{
  "num_attention_heads": 12,
  "bias": "none",
  "tie_word_embeddings": true,
  "extras": ["normalized values", "capped logits"],
  "init_std_o": 0.0153,
  "init_std_up": 0.0188,
  "beta2": 0.99,
  "lr_head": 0.00916,
  "decay_fraction": 0.663,
  "decay_shape": "linear",
  "max_seq_len": 1024,
  "doc_mask": false,
  "dataset": "wikipedia_en"
}
Each number is 128 + 24 x the weight over its row's rms, rounded and kept within 0 to 255. Layers, rows and columns count from 0. The size above them is the row's rms in percent of the matrix's.

# layer 6 MLP up, 2048x512, rms 0.0414, rows 4-28, columns 0-63
size [101 106  94 109 102  99  90  93 100  85 101 115  95 103  94 100 102 107 106 101 104  95 101  98  93]
[[119 139 116 130 144 129  94  87 139 132 124 166 154 142  78 121 135 125 125 117 111  96 102 149 114 113 130 139 137 152 111 124 112 144 118 149 164 116  89 133 139 128 136 167  99 100  94 109 127 143 103 128 131 126 121 168 117 132 158  71 112 111  90 129]
 [ 93 107 138 114 122 126 153 153 148 153 122 132 103 131 147 127 159 101 143  90 165 124 125 115 113 124 155 149 161 147 152 158  98 165  90 137 107 158 168 170 143 129 106 123 151 135 153 126 123 149 123  92 132 161  90 104 153 102 121 115 114 140 104 118]
 [114 157 146 131 100  82 105 102  91 124 127 126 165 101 122 112 106  94 147 105 126 111 124  86  80  84 147 107 142 144 162 156 162 101 108 157  93 114 155 103 107 122  64 124 115 122 121 132 112 142 151 148  84 112 111 144 115  97 116 172 109 167 125 137]
 [159 115 136 153 148 116 133 134 169 136 108 106 144 133 109  90 139 171 135 137 158 118 113  98 121 118 139  92 167  86 118 164 108 143 126 163  97 144  80 109 120 154  95 131 144  68  94 152 159 110  99 163 106 110 128 143 136 100 173 135 112  78 144  62]
 [ 98 149 100 101 160 126  81  99 154 119 136 129  95 138  97  84 151 111  98 135 147 118 135 123 102  97 169 144  90 113 138 117 160 131  98 134 159 110 150 105  79 169  91 105 163 130 102 156 128 135 148 156 158 116 108 121 141  86 125 112  98 112 165 135]
 [121 131 135 156 105 109  98 130 162 146 117 146 113 103 120 114 130 151  69 121  88 145 103 148 140 161  96 159 108 104 200 114 103 127 157 131 139 132 123  81 133 130 116 124 147 147  71 153 159 114 166 166 157 130  97 140 150 131 126 115 111 135 123 118]
 [117  81 152 159 118  80 101 134  97 132 132 122 108 117 115 149 117 118 124 116 145 119 130 151 112 127 103 155 142  82 173  78 159 160 103 137 106 105 135 106 138 160 121 135 153 135 133  84 122 111  64  76  98  88 130 168 144 120 164 114  80 131  99  96]
 [153 146 141 119 113 103 115 154 166 148 108 132 124 130 119 146 109 130 111 128  90 103 147  95 143 134 154  95 144 105 181 127 134 153  97 132 136 134 135 117  94 160  93  90 113 134 128 143  76 111 129 118  77 119 119 144 102 143  99 157 150 165 135 106]
 [172 113 148 132 118 125  89 101  51 103 142 123 114 163 126 123 192 145 117 153 106 146  92 150 164 161 136 181  94 158 124 104 107 133 109 132 135 139  95 156 130 111  85 162 137 102  85  85 139 100 102 148 115 109 124  79 131 119 128 117 101  93 142 145]
 [104 124 121 156  52 134 115 132 116 139 124 116 107 109 122 157 116  64 122 122 127 159 110  90  97 125 143 135 107 145 136 125 130 138 109 129 101 122 134  69 131 105 117 131 110 161 113 170 183 133 185 207 103 142 139 170 146 115 129 174 112 123 145 126]
 [119  93 114 120 124 107 123 186 135 156 134 111 121 109  93  95 136 151 131 131 103 105  87 118 118 125  80  92 110 111 142 111 117 103 148 134 156 105 113 130 133 104 160 154 147 129 104 115 151 116 125 148 163 137 126 153 139 156 129 124 126  98 152 159]
 [104 104 105 148 110 156  90 134 140 165 148 127 154 125 120 108 126 113  72 129 122 162 151  93 130 126 125 108  78 141 156 136 169 119  78 174 144 138 104 118 140 203 123 126 138 117  87 159 134 109 121 107 127 113 112 175 110 135 104  85 136 111 103 140]
 [148 102 130 139 119  93 162  83 120 121 152 106 104 149 152 127 141  87 136 118  97  91 135 124 140 139 128 156 109 135 120 125  94 117 124 115 135 117  88 129 120 175  93 163 134  92 104 125 128 136  96 122 109  97  98 119 147 133 129 157 111 160 140 130]
 [106 139 142 125 132 128 146 104 147 141 109  75 138 118 127 141 113 148  94 115 166 129  85 109 121 110 112  99 104 152 107 133 129 125 180 152 130 157 110 156 122 169 125 172 120 104 110 190 113 134 146 145 135 107  95 145 132 132 148 118 131  99 128 112]
 [ 72  96 150 122 130  96 122 133  92 116 139 113 177 163 142 116 126 108 119 139 114 148 108 148 162 149 119 137 147 127 114 153 146 117 133 136 160 111 119 116 127 133 137 107 154 133 137 150 108 126 127 171 107 138 115 111 122 114 133 167  90 116 135 157]
 [ 98 118  81 157 141 105 144 143 122 151 154 163 100 167 112 150 143  91 147 107 111 144 137 119 151 163 147 157 117 113 149  91 133 150 131 138  96  87 145 130 127  89 121 124 137  91  73 115 147 120  84 127 141 118 126 114 158 133 148 108 123 125 101 171]
 [166 115 124 119 128 144 114 153 100 138 173 192 177 145 134 134 142  72 162  92 114 108 122 134 165 122 143 113 104 141  97  87 111 124 137 130 145  66 173 136  73 134 107  91 129 178 110 113 148 164 134 125 109 127 111 107 162  75 109 122 153 113 159 160]
 [132 118  98 111 109 110 116  93 152 139 117 114 157 137 141  89 142 103  83 127 129 158  96 112 117 156 145 140 110 131 155  94 115 147 132 108  95 126 147 172 134 152 151 136 148  93 134 174 113 145 166 148 105 126 109  99 131 105 151 153 128 131 139 126]
 [107  99  82 111 116 136 114 156 123 130 148 165 122 113 154 154 124 103 139 115  61 130 114 112 138 162 121 101  52 133 132 139  98 137 157 118 128 124 103 125 119 157 105  76 159  96 137 122 155 135 138 142 155 178 143 157 116  88 125 111  52 122 115 129]
 [114 129 106 136 149 123 107  82  96 171 108 106 132 105 164 130 160 135 135 122 118 139  76 148 171 139 116 106 106 102 130 135 180 100 187 121 120 142 150 188 116 131 109 102 142  98  73 125 135 124 107 123 130 133 133 110 136 119 108 112 118 128 139 154]
 [142 158  90 154 137 145 143 143 109 134 127 184 132 140 146 106 132 113 156 116 123 109 105 119 135 157 139  91 107 125  83 117 142 149 106 161 140 109 129 124 117 129 102 108 172 110 165  53 142 119 113 112 152 123 115 110 139 117 168 144  91 127 104 160]
 [110 125 107 163 140 138  92 143 123 128 141 130 121 127 122  80 131 122 129 133 110  98  85  94 165 127  97 112 101 163 165 128 145 165 103 141 107 154 117 194 130 168 132  76 167 150 137 149 131 138 148 147 151 106 103 139  76 108 136 104 116 100  69 119]
 [136 134 113 133 104  77  92  99 125 135 128 122 158  90 120 129 157 123  97 105  98 172  82 119 152 166 145 150 144 138 104 121  99  94  75 147 159 111 107  78 140 120 137 136 105 102 103 104 147 122  89 139 146  89 116 142 165 176 181 110 167 134 110 168]
 [124 147 177 120 151 115 126 162 118 151 118 115 147  77 141 107 129 133  82 139 159 156 130  93 157 124  96 107 107 163 130 135 167 127 123 158 107  70  94 121 149 173 172 150 134 130 136 124 119 139 135 109  97 142 133 163 153 126  82 145 160 103 150 125]
 [160 109 139 123 128 108 116 159 143 146 178 119 150 123 136 188 146 119 115 155 106 146 123 141 124 147 158 126 159 143 157 175 146 144  87 169 153 114  93 113 132 115 138 118 160 119 169 137 164 115 134 147  81 139 102 146 156 117  88 105 160  80 117 105]]
# layer 6 MLP down (transposed), 2048x512, rms 0.0371, rows 4-27, columns 0-63
size [ 96 104  95 108 102  98  96  87 101  87  98 111  92 105  97  99 101 111 107 102 106  96 102 101]
[[128 142 116 156  88 129 137 154 112  95 144 156 124 129  99 129 108 118 140 149 175 130 128 120 138 150 114 121 148 169 123 145 126 107 153 136 169 105 142 101 179 114 108 114  76 146 119 152 114 178 104 137 156 112 125 138 151 126 161 140  99  98 142 103]
 [122 187 163 135 176 117 150 137 125  98 129 124 156 112 117 125 109 156  91 117 118 110 118 150 115 169 108 129 139 132 126 148 132 139  74 116 120 123 125 110  93 120 120 137 159 130 100 126 131 142  87 160 138 127 143 104 152  88 111 122 159 159 176 158]
 [113 144 152 142 145 133 131 122 102 130 138 115 143 163 159 120 145  95 115 115 115 123 158 111  97 162 164 122 119 188 146 144 135 127  79 108  83 153 149  98 152  94 153 131 107 110 110 164 109 124  93 121 143 118 140 125 165 137 140 111 136  81 121 110]
 [126 111 141 117  92 138 119 141 105  99 149  97 163 126 154 174 134 133 106 132 126 101 143 144 133 120 121 144  97 171 154 127 106 118 137 109 100 133 122  82 110  54  76 121 154  96 148 166 156 133 153 118 111 121 122 102 165 120 143 129 150 167 114 102]
 [126 161 132 113 124 105 157 178 115 123 111 151 113 135 102 123 115 127 140 120 144 158  99 148 152 119 106  95 122  96 118 129 127 101  85 115 108 148 160  66 136 136 147 124 150 120 136 138  68 117  77 135 134  81 121 147 122 117  95  82 141 153 129 127]
 [120  96 129  98 145 150  95 140 133 122 120 117 107 118 126 116 104 147 112 145 169 127  84 174 134 168  99 132 122 144 122 128 168 114 116 137 141 136 127 137 133 105 151 121 138 137 155 102 101 108 141 146  88 127 125 114 120 123 145 119 136 124 152 146]
 [163 150 113 121 130 124  84  94 133 128 141 117 140 129 136 167  93 109 137 120 130 140 155 105 162 108 126 135 161 126  93 125 144 117 137 173 117 143 128 125 125 122  74 122 154 148 147 104 145 126 147  92 105 126 127 137 179 149 138 118 105 116 149 113]
 [156 114 128 113 100 133 126  81 120 123  86 128 164  94 160 135 126 139  53 130 123  89 130 150 116 151  97 144 149 108  80 165 117 113 122 124 103 118 117  93 123 121 160 111 144 141 112 132 111 129 131 117 145 123 104 130 107 143 129 157 122 130 125 133]
 [101  83 106 102 107 151 144 156 138 100 139 167 164 132  90 172 112  91 106 113 140 138 129 136 139 119 173 157 105 146 113 169 144 103 139 108 126  80 129 138 139 136 144  70 165 135 130 117 126 139 121 133 126 135 119 152 135  89 113 171 118 134  89 136]
 [176 160 148 127 161  94 121 152 125 133 144 127 143 124 174  99 150 103 104 131 149 113 133 111 130 133 182 132 120 149 113 116 106 105 110 133 145 151 102 143  87 130 158 168 127 142 174 151 142 135 151 112 129 153 123 103 124 118 121  95 113  78 112 120]
 [151 107 127 132 130  75 138 120 123 125 109 144 105 161 113 145 113 122 123 153  87 114 155 126 126 122 147  86 108 132 100 147 149 137 128 151 131 144 135 119 128 173 129 114 123 132 138 134 103 114 141 108 119 115 145 117  88  90 103 108 124 107 158 171]
 [155 146 119 105 132 174 126 120 107 134  89 139 192 169 161 123  86 145 101 116 157 159 138 144 134 121 105 118 132 175  89 172 123 186  92 131 125 137 121 106 140 149 102 136 141 120 150 136 107 140 122 148 100 100 141 140 151 116 147 116 151  94 127 147]
 [ 79 168  87 129 128 121 106 136 115 109 165 108 125 146 121 177 127 131 150 105 132 147 155  93 146 173 112 105 130 123 153 106 137  96 139  86 180 125 122 142 120 130 156 127  99 143 160 143 135 119 136 159 107 133  76 129 113 152 114 145 108 165 134 192]
 [105 146 163 107 175 121 124 139 116 123 135 116 131 182  75 160 106 119 136 152 103 103 124 123  92  98 153 111 142 135  82 124 139  95 104 151 108 148 131 128 145 144 142 146 168 138 132 103 128 136 133 106  90  99 162 103 152  94 129 158 133 155 121 136]
 [130 121 101  87 140 113 113 107 107 126  82 155 140 166 118 144 158 129  89  95 119 122 141  90  81 139 120 143 103 115 159 128 107 155 112 127 134 127 130 128 126 181 143 105 150 158 116 105 131 137 122 157 141 117 145  78 155 164 102 139 137 115 118 146]
 [136 133 126 117 132 101 138 166 132 101 120 128 120 149 141 170 117 135 135 108 156 144 120 141 146 192 122 136 105 145 134  70 149 121 157 148 123 114 128  75  55  95 195 118 154 138 130 116 134  68 148 187 150 159 138 152 135 106 114 151 142 149 140 182]
 [192 107 162 110  77 169 101 108 137 133 152 134 133 133 121 143 143  84 135 144 167 139 135 126 137 108 121 102 146 104 131  96 136 123 148 122  87 147 150 138 130 117 109 101 140 135 140 111 134 105 154 145 131 143 131 120 116 118 148 113 129 135 135 141]
 [133 112  99 173 122  96 110 111 146  87 126 106 128 179 137 137 120 138 192  98 175 142 131  78 168 147 149 115 113 109 116 119 119  80 150  82 121 109  99 167 122 147 163 136 135 134 133 118 125 114  87 171 118 103 200 135 120 122 115 111 139 134 173 138]
 [143 150 133 118 170 114 135 123 114 111 123  84 112 123 112  85 149 139 113  94 126  94 131 167 128 130 103 135 135 146  99 124 110 142 127 168 149 121 172 160 147 132 139  98 111 114 116 104 136 119 149 119 172  95 110 167 154 189 146 136 128 138 117 114]
 [149 129 122  68 131 114 128 155 125  98 143 134 139 168 130  79 136 116 162 125 142 195 112 110 123 175 115  72 141 103 147 148 114 125  81 129 142 108 118 144 169 125 120 111 119 150 102 187  94 115 111 112 141 122 116 152 164 119 126 148 163 108 132 148]
 [157 157 108 142 110 116 125 108 101 135 129 115 134 128 173  88 115  95 111 112 135 146 133 110 130 147  94 137 122 139 152  84  99 125 128 104 103 134  94 132 103 156 100  95 112 151 121 136 157  88 150 139  70  89 128 119 122 131 104 123 175 174 150 144]
 [167 113 110 133 156 142 105 118 150 156  91 133 151 144 128  67 134 117 147 159  77  96 113 123 157 120 107  98 142 138 126 128 152 118 162 121 122 119 126 124 113 133  86 138  77 128 149 136 145 112 111 139 156  83 145 143 103 122 107 102 124 110  89 178]
 [ 83 161 112 142 128 140 171 115 134 107 144 117 154 113 109  87 109 166 144 146 180 133 154 142 119 118 165 156 124 150 104 137 155 120 109 138 170 137 102 117 155 167 120 133 136 162 133 126 122 140  91  96 133 136 123 136 123 111 109 131 146 143 113 133]
 [110 156 133  79 117 178  83 140 136 139 138 136 130  77 105 110 142 114 132 122 146 128 136 126 124 114 183 113 110 155 137 170 124  95 103 120 112 114 146 142 153  82 129 134 129  92 162 115 130 112 124 122 126 117 119  93 127 173 125 158  93 162 164  92]]